Part of a small language model's weights: biases, 292M tokens.
Each number is 128 + 24 x the weight over its row's rms, rounded and kept within 0 to 255. Layers, rows and columns count from 0. Numbers have three digits each. The size before them is the row's rms in percent of the matrix's.

# layer 11 attention query, 320x160, rms 0.11, rows 214-319, columns 0-31
097:131149158117117126127140141127127118131160134131112148114140130166090121122098103157151136163140
086:127088142104104098138107110159109144135122152113105155105128127124096122087098145137131118135139
084:149148130079107151176154145138116142125149170089090154116087141154137141169088136122078149112104
093:114113133123133168112115160190140133183127098162145098121126119089093113091152133106114134101130
084:105138132153094128140112144172125090136110096125129142128190165191117123117132132119164106138088
097:147108106157116090097092122158134087158134124163161122084108114145112106098136125146142132191138
101:093108128124150119146139141080163109113128125148092139189171126152142154150134149134100100137150
098:158108094096124126125104093130132115129112097129089107103131119131174124148063175134135137146150
086:099064137126103108117077127119112083124135130119083144113139168160128124128112142157160100204123
092:139189124111082117125122118147120155120166152123148162117100131130114111132146114133104054120114
095:134108163177100105149160153075133144135141137175093129186103128136151131113097126142107140110135
123:177139154109138103084126130129125152114092127096131140125176122134131110081074188171125122123149
108:135104123149133152150124121158150125107111116097121139142131133191143130120108138102141152155120
090:139085117074114138129121113097084118120105159136130111111182095113157146143124149157119124130138
092:149115118083153110140095132105143139130100095124117135109124105123123178143169132169167111124082
096:139140147130121149135100159134120151132091089114148118117139132144166098143113157155171106145143
099:140151131141157170129106123139127090120115093145171123122125100183092108173108155141157135105122
121:156126135122101112121129093175112055127110142146187141098127112190113077107109127115150133124111
096:155143143121100134129133104179145107162136105133147185147147145127164077113093127139120143132134
137:167130078094136127129125119159136120125135116146187106078134089138090128133131114129146077129157
094:164181128143123154117125110156109106099140145094169138123168118111154124130133091122137096113131
093:077094115169142117125146167139148108138146142113109095093112113096099158153142088128128125150108
148:095120159169161141137145161150118191149136135122060158136108149089109125149161122133094176140127
091:121158108105128116109139085080160116124147147168130085155147158131145167133072123126126081102116
108:179150111111120114141111095134080117109129098080121139110146146174155182121076156147160070143143
135:128125123130130137119132085180139062126103094143209114092136132162112112146120132083144117120119
102:122117101115118156113107091125140155140122115139141068113132141136128127147173144116146096095119
093:115137133122126141135134119115152120142134099123089124153116121132109110163071111101102135123111
114:067107172144152130130154141111117148137139148123086135171115136109144141132125091122115184134096
089:147141145095131151137112117085131152114135152148133102161129109113151143135158096130085114150117
099:150123129123139121110127098156137126098113138159083199189139133174132151117121131121146137138073
084:074084155136132127133164138123173094131114124191138134164096129135101090145141136113117188098096
109:141118143162142107124150143182084124132137135073090143099153113117171125100078095146156116151143
122:167149127111116132141119120192114084099104096091173189097155114132106128128106093141140115164138
149:149132148121098104146132147087117133139121121117065170154112152127166140083091173178118112119124
095:122113173101133120128157105160089065122138132130175165115139152184100113128080118149138122146118
166:104130097143167175162121144175122133145158129118160117103097115087104121169171097095104138116116
101:067131155149122172171122152154134132148144125113136137154132140161086090156130114124124152122108
183:146162146124104110122141160095102161148113135130054161153135145156137132095127160174128095124119
089:147141105170139096142134147148103137147129144053125129098115125100139136096143100161153098161117
173:091148142157119122140141154106128159151132143125046157179129154105159119110149122139113153124116
095:114118161101112134129140071138153151134143133157165147141135153134163108117099159123108194134111
112:118170097120137148106137140154144162160169101115173139103133115069121113170152085125141122124172
154:098119099137151175176135127152133099124154134134166113118119102124115133158181079060104123138109
079:106081109127174140153142121155121128104101135164087098120138157096114129122125144134113132171119
088:151151152120148159098143116128157149134152121085152089116146113144083099103143098133107130054103
096:136124107112163143129095142110142129078132152110144071137138089090128108115117177132093122095122
093:124141138122175137128121150127163127110158153101126082097116116109090123111125134125088139056088
091:183153129117114122104091078111098152102119106129139135106091110131124095136119140133094139109146
119:127117107145082104120137105157117135189114106151143168121102150158107119136134083100176117165113
104:143138129121129130128106112057104127082159129101073132141134134107109142101096126136136130177108
099:113094085105115159114130103140171142094085135184130116137122119114116155172123149151102154142133
097:141127119141115038141154119116125105076135128151128155138137126169159115105130118115147131116125
089:096158124124099094109150117136136126100134166148131110166130166133135115135152099127127114120098
092:093110140136140089131086151075175113119112083162117151169161146129131143108164137177141118162137
093:092114142114138118123098150138146135159115073150152158147148169090134178149181133173089132132126
088:128120143164148156113141131136104090106124101135115177160136119132165132108120141160100138100136
090:154128113111157129158116117108116128127140110125149141093134113170117124135146154188119134142128
095:108113106123125085156081131134111121101131181133134104143124142087155128156152111116134101155080
091:115138138105097136124152111084148154064128111132130171139200119126184115172120147127088128128124
102:125157119128133114139131115138119118114110138112158100088100117136074117138132136124150141132096
097:122120131153181146124098138160139121131156151137127126103159164131150116100146110094187118126132
100:133125103112134115150113146116171184134146130158176109147067122134072113154105117090093103110115
093:118150106137116157123096127155122123113144162125147121144131107120105129130164118108127125109129
098:117115127141129101139131141147133147127135162195125120157111118110151115135191124103099155125133
098:147137092135149140143134148104140112111112135176100143183132115132127111169165149105111121140123
078:156119150108137190118149096075099136109177140098099137153111120118159154136104147139087129122174
103:115141088185151111107137136127128125144154140143134087119107103084131129134158087119127080126109
100:097112141149115108112148119165130112112147195146144136156118122138185088126146136149137159097123
091:161131091131154149096119128113141155127116103085126143094127148131100111143145161170091130133139
094:126091124135106134161104106120104074102146156133153121162126098128170124138142115106144098144105
100:125123125096117122140145124169112128071107109145135116128156091149140166106098122144153097098171
101:099078104124111111102094128139110089112105134130095142110146154100159099135182137153180109189139
098:116159128144193128113100133098122146130157125126117105117131108113076168149119112153084184129163
087:140133155177145179101156122118160072146124148127113098135135164126112126124097174120139103139089
091:121165100111144156092127144148124115183120144098123139126102127107091160131103152161136133151138
092:132175145122147168126110120103129093084141156107140132137144136103152147132118124141095135114139
105:126181149152158174125137140150146112128150118087168129129133136150102143174119130148122137109133
075:140122158117155120140098114110122088105136122122135126165161129151124140098090147114175096132169
101:130127151112149175136116123140148102088146159087151083114114110128105152152125170160081142085107
074:148129124111155190101104105124122153134093128138134100097091103123090112160149136135110136124120
109:160143128147098101118120112120114151150101090183094174127132141136128102134126104084141118171163
088:142119130142140101123113127096166133120117131153171160144082122193102136179126097173093080143123
096:156124152120113147130168152118110176168124141113105119118103120130109135125086101105101144124121
097:103151130099117103155147121143157172118154135155170131164139103118136128110160115107106118135143
097:139149117144101076097143116120157093147147131105139132122137124138130134115189116164151052149105
089:102082127147149116149156166170147148160086120151102118138144147118125134098133140077160129089123
099:138110145122116131129125096105080123123156145114115148112116161125167116095120115131135140138150
082:121101134119090148109141124143106132161152130101155099093112154125101087130136128138135149173101
107:089137109153139127109148141173130174126141116109095130127153115124165136124189123122149161140162
099:138117142144139129158126100131121136109115130119166151130161124160188133153122162122126116118141
098:116142179137126185101158144181113181168143107128134140131142153146123129120154147120177153109127
100:107104138086122107106133128107130140102125119171083136133145113112144152118105136169112144137161
092:133160102072116145145123121141120129127115118163130136133130188106165119132124139102117131134137
092:088139111139107064137111132144123167158121147113124154097131148102127114073164091105136124114097
098:101109168136132127124151138153109177150127133133108120117141125100148159128138115157088183110143
103:116119115159135163135120153107128123149114130126072140106152115118157150139126140130122141141175
099:137107097127135155153152180107135144145135143187143101170110125107149128163152123141091123131119
098:130128120135072109123116102149117130135146162110115074101135131130119123118137110115172110165124
091:122101146153126157089126158109142101133134069103114156098165137137141119110096140145172108154161
095:134166147124127096102105136119147145132104106129183119098113121124092144094121116122098114112145
092:149124148104146151143148151115122162152110102099141144128104133126155104134107090061118167105118
103:122162130146165164127127138168149139178131126110163119089116148122126135151154131134122147123115
098:118124142122134130153127155123143167138102118161118114086152118156109123134107155093118125140146
085:144158157125104101142124154112109134147121118170186126100104124135119115101105119159081130134125
088:100074099133102073169130101128151118092131141200160138136121116136140137139163121132115148149105